Part of a small language model's weights.
Architecture: RMSNorm before each block, learned positions.
Training: a variant of SOAP for these matrices, 299M tokens.
Each number is 50 + 10 x the weight over the matrix's rms, rounded and kept within 0 to 99. Layers, rows and columns count from 0.

# layer 5 MLP gate, 448x128, rms 0.0826, rows 138-156, columns 0-127
40 41 62 47 55 54 44 56 48 51 64 45 49 46 55 55 54 50 51 56 46 41 41 59 40 52 79 67 58 40 67 47 49 58 58 36 45 48 60 43 44 71 82 73 49 71 28 56 44 45 51 52 58 61 40 62 60 43 64 49 60 54 52 55 29 39 69 53 29 44 67 61 42 52 62 73 61 58 59 59 58 71 43 60 40 35 47 43 47 40 49 41 54 60 40 49 47 75 59 38 55 51 51 62 38 50 55 39 43 48 58 55 51 45 50 71 61 39 54 35 56 52 49 60 39 60 37 47
54 54 41 57 66 51 55 49 64 53 60 60 35 69 45 60 51 48 56 61 34 55 44 42 63 58 33 54 36 61 56 40 46 56 59 41 32 51 51 48 59 70 47 49 42 35 55 60 49 55 42 51 50 41 59 58 51 66 48 48 41 49 68 46 47 41 28 42 46 62 48 52 39 51 69 55 48 69 56 57 58 45 50 50 68 58 37 47 30 46 52 42 56 36 37 31 62 68 41 61 57 44 36 51 41 69 56 70 59 48 23 58 43 51 42 41 25 65 63 51 58 58 61 35 54 55 70 60
49 48 38 61 51 45 49 40 56 35 39 54 56 28 45 35 39 37 40 54 37 38 52 43 33 47 66 48 43 70 67 28 61 46 69 33 63 47 63 35 33 60 59 30 32 49 55 54 51 35 62 67 46 58 56 25 51 46 55 56 49 44 50 67 58 48 49 48 52 40 70 53 52 40 46 52 39 46 50 66 47 52 66 42 66 36 52 64 58 57 52 66 45 57 59 46 50 70 58 46 58 54 57 60 35 46 39 58 57 49 62 41 49 45 50 53 48 52 58 46 43 35 35 65 65 48 56 38
38 51 45 59 44 27 49 40 51 58 51 45 68 70 60 49 48 41 49 50 51 46 40 58 66 47 51 53 52 57 50 42 51 55 55 50 32 47 22 38 42 45 40 52 50 49 59 55 50 49 59 38 74 69 59 51 70 40 59 46 52 48 58 42 62 32 62 53 54 53 40 58 60 57 37 73 43 31 42 61 55 59 50 55 41 52 67 29 57 46 44 78 32 63 57 45 55 42 45 61 36 48 47 36 59 38 44 56 45 54 62 37 53 58 50 48 54 56 56 47 55 45 59 51 54 63 61 57
50 23 38 50 73 71 50 43 56 48 69 41 36 39 38 52 44 43 66 44 46 55 45 42 41 34 47 40 73 52 53 51 68 61 55 52 57 51 49 45 33 52 60 29 54 56 31 39 68 57 65 59 61 54 42 46 61 59 49 61 47 62 46 44 32 60 58 55 49 58 62 21 52 46 56 66 53 41 36 68 51 39 52 51 57 57 52 56 50 51 44 39 28 68 44 52 37 63 55 39 49 51 37 50 39 50 54 56 53 38 65 38 54 59 56 47 40 57 55 56 50 30 60 65 54 53 36 56
38 28 48 37 51 42 51 40 53 37 44 56 50 36 46 57 29 40 62 51 44 40 52 50 28 60 46 68 55 59 38 48 48 64 49 57 68 30 42 50 27 57 59 62 48 56 28 50 53 54 52 51 51 57 43 58 53 43 70 39 33 19 52 54 76 66 82 40 60 50 61 59 57 43 53 54 55 54 51 40 63 63 31 54 47 55 61 56 61 42 53 79 46 50 57 57 51 58 51 52 57 65 40 56 58 28 50 52 45 35 35 63 56 55 35 48 51 52 35 35 63 36 45 39 49 39 65 54
63 48 62 53 61 48 46 57 45 65 53 44 49 43 44 48 46 52 59 32 41 41 50 63 54 50 64 49 45 42 51 49 41 49 45 49 50 63 47 54 36 42 57 52 66 58 52 62 48 47 48 42 52 60 49 60 62 50 35 52 39 60 59 64 45 42 67 57 62 45 51 42 57 47 50 64 51 37 58 42 46 60 37 29 67 57 53 45 41 35 46 30 45 38 45 47 46 49 73 66 55 44 41 42 51 48 32 60 53 48 47 61 45 40 49 62 42 61 59 51 51 69 60 55 62 58 48 54
52 46 53 54 59 53 44 40 36 36 44 51 37 50 58 36 55 46 40 46 66 48 41 55 47 48 41 64 50 63 44 45 60 45 36 54 32 33 60 33 46 58 32 59 49 54 58 49 43 48 51 43 42 58 42 51 54 33 64 50 47 43 42 46 48 60 52 40 38 48 47 40 56 53 34 42 51 31 57 49 38 56 55 57 59 69 71 53 72 45 46 43 45 39 50 55 57 43 39 70 46 48 54 49 44 66 46 58 78 53 47 64 49 41 44 61 47 44 45 39 46 42 45 49 52 36 41 52
61 48 46 55 51 40 42 66 42 44 48 45 67 32 51 56 36 40 61 25 32 47 52 40 58 52 30 57 68 42 62 40 61 55 49 27 44 54 43 46 42 44 48 49 39 65 44 32 67 31 52 49 64 53 66 43 55 50 50 53 54 53 44 46 52 37 33 49 46 56 41 57 42 54 64 44 45 36 49 56 59 42 55 53 55 54 42 46 47 57 52 43 53 58 43 48 60 53 42 51 58 52 48 54 41 47 36 61 46 66 40 40 47 52 51 36 53 56 58 50 47 42 50 68 54 45 42 48
69 43 45 55 41 50 31 62 70 53 66 79 49 44 47 55 47 40 47 47 50 63 51 60 37 57 46 54 42 49 61 62 56 37 42 40 42 51 44 45 59 54 41 47 29 56 54 48 42 70 58 41 56 42 52 46 38 45 54 47 55 47 61 42 47 26 38 56 54 43 41 40 58 55 46 54 49 55 55 56 50 47 56 60 60 61 54 51 45 29 55 37 62 67 48 49 46 61 39 62 48 60 40 45 61 59 57 57 41 38 55 57 45 50 50 61 49 46 42 63 46 37 48 58 54 40 39 47
38 51 59 41 70 42 61 57 55 56 36 37 71 59 57 53 51 50 50 36 51 49 54 43 46 48 35 61 55 55 35 41 46 41 47 41 42 57 39 49 62 43 46 48 63 60 51 48 34 64 36 49 41 61 48 45 49 38 57 43 50 46 45 31 54 59 52 62 41 47 34 30 46 54 33 52 33 34 66 56 44 45 41 64 65 62 64 44 40 55 51 59 42 42 55 64 49 60 41 49 58 46 49 52 45 57 50 50 47 48 56 56 44 63 61 50 46 51 47 53 51 42 37 53 54 49 58 47
56 62 48 47 54 48 62 47 56 43 64 50 53 54 33 36 38 46 39 43 68 44 47 49 54 46 51 63 52 58 51 42 40 60 55 27 33 53 57 38 55 42 54 49 50 77 47 61 55 54 49 45 44 44 55 56 71 29 56 33 48 47 45 64 60 51 58 63 71 57 46 58 59 51 36 50 32 48 37 44 48 42 61 55 56 51 39 36 56 49 46 36 43 41 58 43 47 46 51 48 46 38 57 54 29 41 47 57 41 68 35 62 39 44 52 55 63 51 61 50 60 59 46 48 47 76 62 54
60 69 61 57 40 61 63 45 61 54 34 50 75 52 40 52 64 40 50 50 48 47 58 54 39 57 60 57 49 23 38 51 44 68 45 46 57 40 47 63 54 72 54 42 58 47 42 54 38 60 53 54 48 46 42 55 58 63 58 53 54 50 47 46 40 54 44 63 44 32 57 38 56 31 54 40 37 43 43 61 47 44 59 37 65 48 58 46 39 57 45 50 38 33 53 48 59 61 60 65 48 66 50 34 55 69 50 46 66 57 57 42 52 80 64 56 56 38 42 38 37 47 43 52 52 46 42 53
51 59 29 50 38 61 46 35 46 71 34 51 53 52 56 41 53 50 33 44 61 58 59 32 47 57 52 15 34 64 63 65 55 54 35 34 44 35 33 55 52 49 46 27 56 60 60 67 50 52 62 56 46 69 47 50 51 52 68 64 37 40 63 73 39 58 26 53 53 57 50 39 68 51 37 46 50 51 43 65 46 23 50 58 44 46 35 54 64 61 48 31 51 45 35 71 36 43 53 63 50 34 52 58 39 54 41 61 54 32 48 57 46 49 60 37 42 63 40 51 58 61 64 31 72 45 62 46
40 44 44 57 56 51 45 56 59 30 51 36 58 54 54 42 43 56 54 59 50 41 67 49 48 43 53 60 33 55 38 66 59 45 67 30 42 43 50 58 51 32 55 48 50 29 53 65 71 51 45 43 50 61 43 34 39 45 49 38 22 52 57 41 64 56 54 40 33 77 45 35 59 66 25 51 49 52 71 41 42 41 49 51 66 43 33 47 45 44 58 56 62 54 58 43 36 65 41 53 46 55 42 52 34 33 39 42 46 49 63 43 57 57 66 59 45 61 56 55 45 47 61 49 49 67 77 45
40 66 44 65 62 44 43 53 67 62 51 39 58 57 52 49 70 46 51 39 58 39 57 49 17 51 59 36 46 52 51 53 44 53 22 55 28 63 50 55 62 46 31 76 42 59 37 42 48 58 42 62 73 58 40 58 58 40 46 65 36 40 43 56 51 42 37 50 53 65 65 43 58 56 39 61 71 40 47 59 67 54 43 50 47 47 40 48 47 49 59 37 62 45 47 57 52 50 43 47 66 30 47 52 63 66 48 58 58 42 66 33 27 43 70 65 55 30 50 40 84 49 48 52 62 44 51 45
71 44 57 50 63 48 62 73 63 52 53 57 52 53 43 42 37 52 55 54 31 52 45 57 68 37 47 45 35 46 55 58 58 31 64 52 43 36 39 57 39 42 62 55 52 57 52 37 59 63 42 50 63 50 45 56 62 49 70 47 65 63 55 53 41 56 34 53 53 63 47 52 52 70 54 35 44 52 45 47 51 56 51 36 41 50 45 58 46 44 46 45 45 43 55 39 47 62 62 46 52 47 49 45 39 49 44 47 58 69 47 52 52 40 54 53 41 33 57 43 37 35 41 37 47 60 38 49
54 45 56 29 44 54 39 47 37 44 34 62 61 38 50 35 46 62 59 37 57 47 56 60 54 69 49 43 54 55 43 57 51 52 47 42 41 48 36 66 61 41 44 52 48 60 64 45 34 40 69 51 53 45 56 52 60 51 66 44 48 53 58 56 53 38 47 44 44 71 58 64 45 45 44 50 66 51 45 54 47 63 35 44 47 46 51 42 48 71 63 44 53 63 53 54 69 52 60 47 53 57 55 48 43 48 46 51 39 51 63 29 43 71 70 48 47 49 42 50 56 66 47 77 38 52 50 62
67 59 43 47 29 50 58 61 45 66 52 51 59 38 67 47 54 54 54 32 53 50 51 63 49 49 47 41 56 62 39 53 58 43 52 66 39 31 40 45 59 52 45 46 43 53 60 49 60 53 39 52 61 44 44 49 47 50 50 62 41 63 48 58 49 53 37 53 48 66 58 49 47 58 52 58 60 64 53 44 65 55 39 40 63 44 46 48 67 54 62 52 37 48 57 47 60 45 18 47 45 61 46 41 49 56 54 51 50 60 46 58 47 39 59 64 55 47 74 52 58 49 77 46 71 36 48 45
# layer 5 MLP up, 448x128, rms 0.0779, rows 138-155, columns 0-127
45 33 58 52 56 48 33 47 52 44 46 55 58 61 59 60 70 58 51 50 47 36 42 61 32 63 56 48 39 42 39 60 46 50 35 44 73 62 74 61 60 40 60 42 54 49 56 48 54 41 73 59 73 53 48 50 49 70 32 43 56 45 45 66 49 27 50 56 51 65 41 47 46 36 68 50 39 53 81 37 32 44 48 52 27 44 56 58 41 78 46 54 57 62 47 54 44 56 70 22 51 33 65 58 64 56 37 42 48 46 56 33 47 49 57 59 53 66 42 60 52 57 56 33 48 49 48 46
51 50 47 38 47 74 46 66 42 53 49 58 58 51 49 46 56 38 51 33 39 48 22 38 52 46 43 46 65 56 49 75 66 43 47 55 62 62 37 51 57 57 39 59 51 41 43 37 60 53 51 51 46 70 49 40 49 53 54 39 80 31 41 43 29 60 55 57 49 50 40 43 52 38 55 50 25 51 47 43 49 59 47 52 60 58 59 31 53 45 50 56 55 47 60 61 55 42 49 54 55 51 56 45 45 41 67 48 62 57 47 58 55 62 47 40 59 37 59 66 35 53 47 59 66 48 41 66
37 54 54 32 55 41 38 42 52 50 55 41 43 58 60 47 64 41 63 39 43 38 51 44 55 57 59 58 65 56 39 45 59 54 46 31 54 51 50 57 52 36 41 58 71 48 62 53 46 60 57 35 45 43 47 53 42 49 53 55 37 57 46 43 65 40 35 51 43 40 30 28 48 50 62 44 59 46 39 62 52 56 47 49 38 41 37 54 35 49 51 54 62 39 37 47 71 58 50 38 51 54 47 48 48 48 34 56 49 50 54 53 41 57 48 52 49 37 38 56 56 58 52 53 52 63 36 52
69 34 53 42 52 72 45 48 56 67 64 45 50 38 61 44 46 41 57 48 40 48 58 60 37 55 57 52 54 60 42 27 55 52 59 36 61 61 46 37 49 54 58 56 72 49 40 33 44 64 47 52 40 32 49 63 52 51 38 45 53 49 41 53 42 65 60 43 37 40 56 42 42 50 41 47 51 65 54 42 48 50 63 50 46 55 52 50 42 60 42 40 59 46 48 62 44 64 38 65 47 64 33 56 40 48 78 56 45 72 32 52 48 32 49 46 49 56 44 63 48 43 33 49 40 45 51 56
60 33 54 53 33 49 43 51 47 45 51 44 70 47 52 37 61 53 77 60 43 67 44 36 49 69 51 44 44 42 39 37 51 68 33 41 61 56 62 52 42 41 40 52 51 34 38 54 64 43 60 55 43 57 38 46 59 20 55 66 48 49 49 51 47 31 47 60 46 54 68 48 43 41 39 44 62 53 54 59 61 49 47 37 48 73 51 56 57 43 26 38 42 49 27 56 60 50 49 50 53 58 36 44 44 55 42 58 57 34 54 45 57 54 44 57 40 54 60 33 42 61 52 36 33 50 60 34
40 48 39 36 36 39 49 58 38 47 70 57 49 37 43 35 28 65 55 56 35 59 56 45 37 31 41 58 47 53 48 75 58 38 24 50 52 43 61 56 41 54 52 67 46 44 32 53 58 41 63 36 30 43 55 70 40 54 51 60 41 41 37 68 51 51 43 38 57 27 46 37 57 49 46 43 47 53 37 40 53 30 47 50 51 30 36 60 48 74 43 50 60 68 54 40 29 37 44 59 60 76 42 49 47 44 47 52 51 47 48 56 48 44 39 41 50 36 51 62 60 53 61 34 53 36 53 52
40 55 40 50 60 42 43 38 50 55 54 49 61 47 57 43 62 69 39 58 44 46 37 51 68 65 40 39 42 43 64 37 57 48 47 56 48 46 51 51 47 40 46 18 41 49 45 44 42 54 55 39 44 56 59 64 48 55 49 62 42 65 60 64 39 52 49 56 66 39 64 48 52 34 56 52 62 48 64 38 46 50 67 53 50 57 45 48 51 46 59 46 56 49 57 42 50 59 66 52 59 56 50 45 45 57 51 63 46 65 50 43 33 67 41 71 34 62 47 45 41 26 56 58 57 27 36 39
55 53 45 40 51 45 55 32 42 47 69 28 51 65 65 47 49 63 49 51 52 41 40 40 53 50 34 44 54 56 41 41 42 48 69 59 50 52 38 60 46 41 32 47 47 66 57 46 50 53 54 51 68 41 51 50 38 70 47 49 58 58 43 39 44 65 66 58 43 48 42 48 60 57 14 30 53 56 47 37 55 26 40 57 41 47 48 71 51 36 43 59 53 37 41 73 58 44 44 50 50 63 57 37 52 52 44 47 52 36 64 33 34 42 46 45 60 61 52 75 42 56 46 42 48 35 55 53
51 49 46 55 50 58 43 51 51 44 46 40 43 63 42 54 38 52 40 64 52 41 60 46 62 52 53 37 42 58 51 63 46 58 52 53 35 53 52 44 58 38 64 68 54 57 54 56 39 65 60 34 54 40 51 57 55 52 45 43 52 63 47 42 54 47 59 52 58 56 51 54 73 42 61 47 49 70 29 48 54 49 37 52 47 49 54 64 44 54 55 61 41 49 51 61 29 60 48 49 46 57 47 63 49 45 53 69 61 58 45 56 59 52 63 54 53 57 44 49 45 58 59 53 51 67 49 43
55 54 53 30 49 49 66 79 37 31 38 61 56 43 38 33 41 54 50 45 37 42 44 39 44 48 48 43 54 51 45 59 50 54 47 54 62 64 44 34 59 47 61 51 52 38 39 59 50 40 41 40 65 66 34 60 50 43 58 55 66 57 45 54 31 61 49 47 45 47 51 50 54 52 60 49 42 45 57 52 49 45 53 51 42 37 49 69 57 73 45 47 46 44 39 56 48 57 53 31 65 39 49 47 57 54 42 43 56 67 44 42 51 66 55 43 41 51 43 40 52 47 40 51 57 44 27 42
63 32 43 51 43 56 45 55 50 36 44 59 44 49 53 30 42 56 26 42 66 61 48 52 49 55 45 41 42 55 46 49 40 45 46 58 52 48 55 48 47 50 54 59 49 55 62 48 49 55 22 56 67 51 63 46 49 51 53 41 62 41 46 53 44 70 45 51 64 63 57 58 72 57 61 63 47 49 53 48 38 40 46 54 32 34 68 45 65 54 56 47 49 45 52 53 44 34 51 53 67 50 49 57 53 42 47 54 65 65 47 36 52 40 41 46 50 38 36 52 41 49 46 48 56 37 36 51
53 42 57 44 47 54 39 60 49 51 46 52 42 53 78 49 47 71 48 40 51 53 59 47 33 52 50 74 68 47 66 63 50 60 50 31 55 53 54 47 57 52 53 32 50 23 49 51 66 41 47 45 51 64 56 53 35 71 55 49 47 46 40 46 48 35 49 55 41 63 44 50 39 53 45 37 47 58 46 46 38 30 42 44 50 45 34 51 55 52 58 54 71 52 34 53 41 62 37 36 46 71 42 56 47 53 59 36 44 58 49 45 54 45 59 41 54 43 47 44 58 68 45 51 37 37 55 43
48 50 48 47 56 46 46 56 35 51 33 34 40 35 56 54 41 52 56 49 50 72 50 58 57 31 58 35 53 48 55 58 38 51 57 56 52 51 46 53 48 54 58 64 49 60 49 54 49 48 47 55 53 55 42 52 53 54 56 38 53 54 63 52 48 60 42 40 30 43 44 39 54 50 54 62 65 40 33 43 59 46 54 58 35 78 60 59 55 52 50 71 63 67 42 37 37 42 59 44 62 32 44 61 56 52 42 33 58 60 45 49 73 41 37 70 59 35 43 78 45 36 47 43 53 44 50 55
42 43 51 32 70 56 57 55 67 45 41 62 61 48 56 43 69 45 37 48 74 52 48 37 49 53 43 51 53 52 58 50 60 62 38 74 58 65 47 33 65 51 43 33 48 63 43 38 44 56 44 46 55 57 56 48 54 39 45 64 63 72 37 53 41 76 61 39 63 58 28 35 56 48 45 68 60 57 51 59 49 48 58 47 36 38 49 47 54 49 68 68 49 48 52 55 60 46 49 51 80 20 38 45 53 43 57 75 55 46 43 66 70 44 28 40 42 58 54 47 55 38 53 57 74 42 39 49
44 36 50 66 46 63 46 48 67 39 45 54 61 40 56 57 42 57 42 50 46 36 60 50 50 43 47 50 46 43 57 58 58 51 56 38 54 47 63 36 53 42 50 59 62 32 39 69 59 59 39 45 40 55 39 69 75 47 59 55 35 39 48 50 63 46 49 61 51 42 65 46 57 47 60 60 60 58 47 47 44 61 65 19 72 51 65 44 49 47 56 58 49 55 83 45 49 70 63 51 55 51 41 48 43 34 35 58 64 41 69 45 64 47 48 41 63 29 43 37 60 51 56 59 40 55 49 46
68 51 33 46 62 58 56 49 60 50 60 62 46 58 50 46 45 66 56 49 60 48 49 58 70 11 52 39 56 61 33 43 40 68 55 47 47 56 49 66 71 41 57 49 47 66 37 64 51 42 35 46 36 45 64 44 49 54 50 47 48 60 39 65 41 51 37 56 34 63 54 39 53 39 67 64 43 45 24 62 50 44 49 64 45 51 41 60 56 56 69 47 48 49 74 53 39 44 45 62 37 35 68 44 35 45 67 36 56 43 59 59 76 33 45 36 28 39 56 52 57 49 64 45 60 51 40 70
52 54 45 52 43 66 37 54 43 63 50 51 46 38 47 45 56 51 39 35 49 53 73 66 51 51 45 41 47 47 59 47 45 67 49 33 49 32 56 52 40 45 64 39 62 47 40 80 63 42 34 45 52 47 62 43 45 57 56 33 45 43 53 48 35 33 68 38 53 55 50 45 43 52 44 64 44 32 44 49 35 60 59 44 56 37 60 54 54 44 65 65 50 41 44 59 39 55 37 40 61 31 47 54 48 54 51 55 46 49 32 60 51 48 57 45 43 45 40 58 48 62 47 49 51 59 59 44
54 44 52 55 40 66 40 35 43 63 41 56 47 45 45 29 47 39 58 60 34 41 50 35 44 59 56 44 52 54 48 58 54 44 37 34 60 50 53 54 43 55 65 66 43 64 45 43 47 62 47 55 66 36 48 40 51 61 42 60 44 52 63 43 57 50 52 42 58 53 56 52 50 55 58 58 49 52 47 45 42 42 61 50 67 73 42 49 42 53 54 45 58 37 42 54 55 47 42 58 62 45 36 48 59 54 51 70 42 41 71 36 53 47 72 39 50 50 41 48 71 47 34 52 45 32 41 43
# layer 5 MLP down (transposed), 448x128, rms 0.0804, rows 138-155, columns 0-127
48 37 50 90 54 50 46 36 63 41 53 72 76 43 36 59 58 55 43 39 55 50 60 45 46 68 50 48 42 53 48 59 43 42 66 50 48 57 62 61 42 44 50 49 36 51 58 41 45 51 53 38 48 54 56 48 56 49 59 50 41 46 54 59 41 71 52 26 68 63 40 39 46 58 57 46 47 51 69 67 49 36 65 52 43 41 49 53 57 56 52 39 36 51 61 47 59 37 40 57 50 56 59 48 45 44 27 54 49 42 44 56 35 35 63 40 39 42 65 73 49 49 59 58 65 46 55 51
43 45 59 74 35 34 44 74 46 37 56 63 57 42 61 46 48 56 49 60 74 60 51 44 61 39 59 59 49 46 49 48 44 54 52 44 51 60 67 46 55 50 33 46 38 62 47 44 30 53 54 54 42 43 62 64 50 34 53 58 44 63 52 65 64 38 65 54 42 30 41 44 54 43 47 69 56 45 51 55 44 58 52 41 36 47 52 47 60 44 54 45 38 63 45 53 42 49 48 49 47 63 65 43 47 56 41 61 41 56 54 50 42 29 48 54 35 44 57 48 55 58 48 39 54 47 48 55
58 41 46 54 53 54 41 50 31 50 58 54 34 32 40 45 53 48 57 54 31 37 44 28 55 56 37 57 57 44 22 46 55 42 46 52 52 36 43 60 47 35 64 47 42 61 48 38 53 65 47 57 36 58 31 45 64 52 48 52 75 36 39 63 49 59 56 35 47 40 53 38 48 39 57 61 55 56 59 34 33 35 30 53 52 60 50 52 56 48 37 63 66 49 49 41 51 41 48 54 52 61 58 69 38 57 50 38 69 55 38 42 48 48 36 40 64 38 58 53 42 73 73 55 44 61 47 54
70 54 47 44 42 57 54 64 29 59 40 23 46 58 60 54 41 43 50 52 61 58 43 61 42 56 61 62 73 58 48 56 51 30 63 35 53 36 46 54 63 37 57 53 54 45 39 60 56 49 45 54 41 50 46 39 59 48 42 45 60 46 49 46 64 57 63 49 35 69 41 42 52 52 38 59 60 35 68 70 64 52 57 55 54 33 46 38 47 54 65 64 50 56 32 52 40 46 44 74 51 64 57 53 56 52 58 56 49 57 34 45 34 46 39 53 49 65 54 61 53 53 34 36 47 48 52 46
56 37 46 54 41 71 46 41 50 42 53 44 55 74 52 47 51 68 60 56 56 65 67 43 48 53 36 42 52 65 61 50 66 47 54 49 55 63 49 34 55 53 67 37 53 46 48 33 37 32 30 47 53 77 40 34 48 59 74 69 61 37 68 46 41 44 61 44 39 58 40 46 55 42 61 28 46 51 65 60 50 31 39 62 57 47 53 35 46 55 60 43 33 52 59 50 48 60 61 38 42 45 62 42 28 56 47 55 39 61 56 44 69 56 59 55 48 36 52 48 55 57 69 58 53 43 42 55
49 53 43 54 53 60 55 59 56 82 48 60 48 68 50 56 52 43 46 53 39 52 53 54 55 32 48 50 46 60 55 37 19 46 58 58 56 30 46 57 54 65 46 59 50 54 36 53 55 66 64 65 56 46 59 41 61 47 48 55 57 54 48 38 49 32 34 61 43 49 60 37 43 48 63 67 67 70 47 31 65 54 53 70 49 53 50 43 41 34 51 41 70 35 50 53 48 38 60 64 47 40 35 63 53 49 51 44 56 51 64 52 48 43 55 49 39 52 49 43 53 41 42 51 51 61 61 64
59 42 51 43 50 54 62 56 52 64 57 53 58 46 32 65 35 49 65 57 52 43 41 46 34 46 62 72 50 54 48 64 39 48 59 55 51 66 62 53 61 62 33 56 46 52 42 55 62 56 49 42 45 45 31 42 38 58 31 42 65 54 51 46 53 46 55 33 50 64 57 63 58 54 46 56 40 50 54 44 54 51 43 55 78 51 64 49 50 36 58 67 45 55 62 48 32 47 50 32 56 38 52 39 50 47 40 48 65 66 56 65 69 73 63 61 36 57 49 57 53 54 52 44 53 63 50 53
42 34 67 61 57 57 47 55 37 29 47 38 39 63 52 59 50 40 30 30 60 50 51 43 49 44 59 46 44 43 59 63 42 56 53 66 56 42 76 46 50 60 60 56 52 60 39 37 41 40 41 49 55 40 57 54 59 45 27 60 58 52 50 51 49 51 53 35 63 50 32 64 61 63 46 45 50 65 47 54 50 46 52 49 63 54 50 60 56 47 39 53 54 59 47 37 46 60 48 57 50 35 22 43 49 40 70 41 49 39 50 56 61 46 48 36 83 44 48 58 41 52 52 38 50 56 72 50
47 52 75 66 50 52 56 60 51 67 48 53 57 71 63 39 44 40 66 40 40 42 46 43 58 57 48 29 52 65 46 56 51 42 48 47 44 33 49 51 56 59 55 51 40 49 38 60 39 55 45 54 38 42 45 48 65 51 65 61 40 60 40 59 60 49 61 49 43 50 41 67 43 51 51 50 33 40 57 62 51 48 46 61 42 51 42 38 60 64 57 52 44 39 39 55 37 54 50 61 57 57 45 52 36 51 41 52 56 32 40 55 40 61 51 53 55 48 62 43 55 35 39 55 47 54 61 44
51 43 55 57 69 56 52 33 52 49 55 42 36 66 67 48 45 58 43 37 54 68 52 54 44 53 54 50 53 64 47 40 72 50 26 48 49 61 50 53 50 61 34 49 54 43 56 54 68 49 54 60 59 40 40 51 58 48 54 37 40 45 44 55 50 46 75 41 52 47 48 44 31 32 45 41 62 47 41 65 57 47 65 45 49 64 37 45 42 62 46 49 54 57 55 48 40 55 62 51 62 50 42 61 57 43 67 41 68 39 43 45 61 43 39 58 52 50 45 47 67 60 55 52 52 53 68 56
39 48 53 58 59 41 66 54 54 49 45 44 59 66 35 57 45 52 57 43 45 45 41 49 60 51 47 54 52 57 60 54 40 57 54 51 53 43 36 46 47 60 52 42 57 56 38 49 42 42 56 43 44 48 48 51 55 40 49 46 55 68 55 44 53 43 45 45 56 52 40 44 43 54 45 60 55 61 25 57 51 57 58 48 59 52 42 58 32 50 45 39 60 56 49 50 48 46 54 64 40 44 37 49 58 61 67 44 55 29 64 64 58 69 50 61 44 57 53 46 47 47 46 55 47 64 59 65
33 60 43 58 57 45 56 37 52 52 59 65 51 50 35 51 61 43 39 52 65 64 56 38 51 39 59 55 53 59 58 44 37 69 68 54 52 39 30 46 46 38 49 53 60 41 55 49 32 50 36 29 64 31 66 66 71 47 54 39 43 53 30 52 73 48 62 55 52 57 49 64 51 36 45 38 41 67 34 44 61 50 50 59 35 52 44 52 62 60 45 57 53 44 66 30 57 36 41 47 51 47 66 33 46 56 42 66 42 73 51 59 40 65 47 68 46 48 44 61 55 61 53 55 59 52 56 67
37 47 44 43 49 44 53 63 44 44 46 35 73 50 32 64 42 56 52 29 44 44 53 39 66 40 38 56 54 46 66 33 60 65 43 41 46 57 40 34 51 55 52 48 60 49 42 52 64 47 54 37 50 69 62 60 51 29 38 52 45 45 41 32 48 44 41 49 49 39 42 67 51 54 55 49 34 38 50 59 49 60 41 59 63 50 53 55 41 56 54 44 42 59 51 50 54 48 44 55 46 58 62 50 44 58 48 54 49 37 36 56 44 50 54 62 73 50 65 36 54 58 52 37 55 37 66 55
62 49 46 52 37 58 54 39 63 66 60 50 52 46 47 39 34 66 55 40 34 54 50 63 66 63 65 44 31 60 57 52 43 42 56 57 57 48 43 78 35 45 57 54 42 41 48 55 54 43 48 64 47 32 55 61 56 40 68 63 46 34 43 38 55 53 48 49 38 50 66 42 55 57 44 48 40 46 50 30 54 42 63 59 62 45 39 56 36 44 41 59 23 62 35 45 48 31 46 58 34 74 63 61 45 56 62 39 57 34 50 60 60 49 42 45 55 52 63 53 62 61 46 52 43 39 63 66
41 56 44 60 54 65 47 65 28 63 66 38 59 52 44 44 40 30 47 59 47 55 29 50 49 51 43 45 52 54 33 36 38 63 37 57 59 43 62 54 49 46 55 51 71 62 53 43 42 50 49 56 55 31 35 42 37 43 42 50 58 63 45 42 31 44 68 59 50 54 41 71 46 37 36 44 61 43 49 48 53 70 50 56 53 56 62 57 39 44 57 51 41 43 28 44 49 56 45 35 60 48 48 44 59 51 52 44 45 53 44 65 66 52 59 46 42 70 44 36 41 52 53 63 42 55 37 45
58 47 54 39 69 47 55 57 51 60 46 31 37 57 56 51 34 57 45 47 48 54 36 37 62 50 52 49 43 35 64 24 43 42 53 41 55 45 55 65 69 33 63 45 40 33 57 43 47 35 60 43 45 59 29 53 60 64 41 38 56 57 56 52 45 53 53 39 49 33 47 47 58 50 40 44 49 67 49 53 38 73 46 68 46 46 55 68 53 47 59 54 44 61 46 36 51 74 53 56 51 46 52 48 51 51 58 38 34 63 47 46 85 42 50 35 40 39 43 66 53 44 35 58 29 35 52 41
50 44 41 46 22 57 55 41 43 51 52 65 52 38 46 49 49 46 28 22 51 52 52 74 36 43 45 50 32 46 50 49 37 72 58 51 49 39 65 52 58 42 48 59 69 54 43 57 50 46 35 56 54 46 57 42 34 51 38 49 39 36 44 55 32 42 60 41 54 56 43 41 29 53 36 41 35 47 56 33 52 41 67 41 48 62 64 48 54 54 50 39 43 38 61 49 64 52 50 62 52 45 67 47 50 39 64 71 53 55 44 48 75 40 36 49 35 53 47 59 35 48 55 38 57 64 55 38
33 53 55 61 50 67 54 68 40 45 66 48 33 37 37 41 49 53 47 56 53 51 54 37 54 25 52 39 41 53 47 66 42 64 54 56 37 40 48 54 63 66 50 41 47 45 46 53 47 40 52 60 44 50 50 43 41 50 40 43 42 51 55 47 27 52 50 36 57 58 39 50 52 46 64 66 49 51 56 55 57 46 34 51 61 56 55 57 50 34 55 42 68 45 54 39 59 52 40 62 62 37 55 49 36 39 45 54 46 56 41 60 54 55 61 49 73 57 50 62 43 49 49 27 45 46 61 43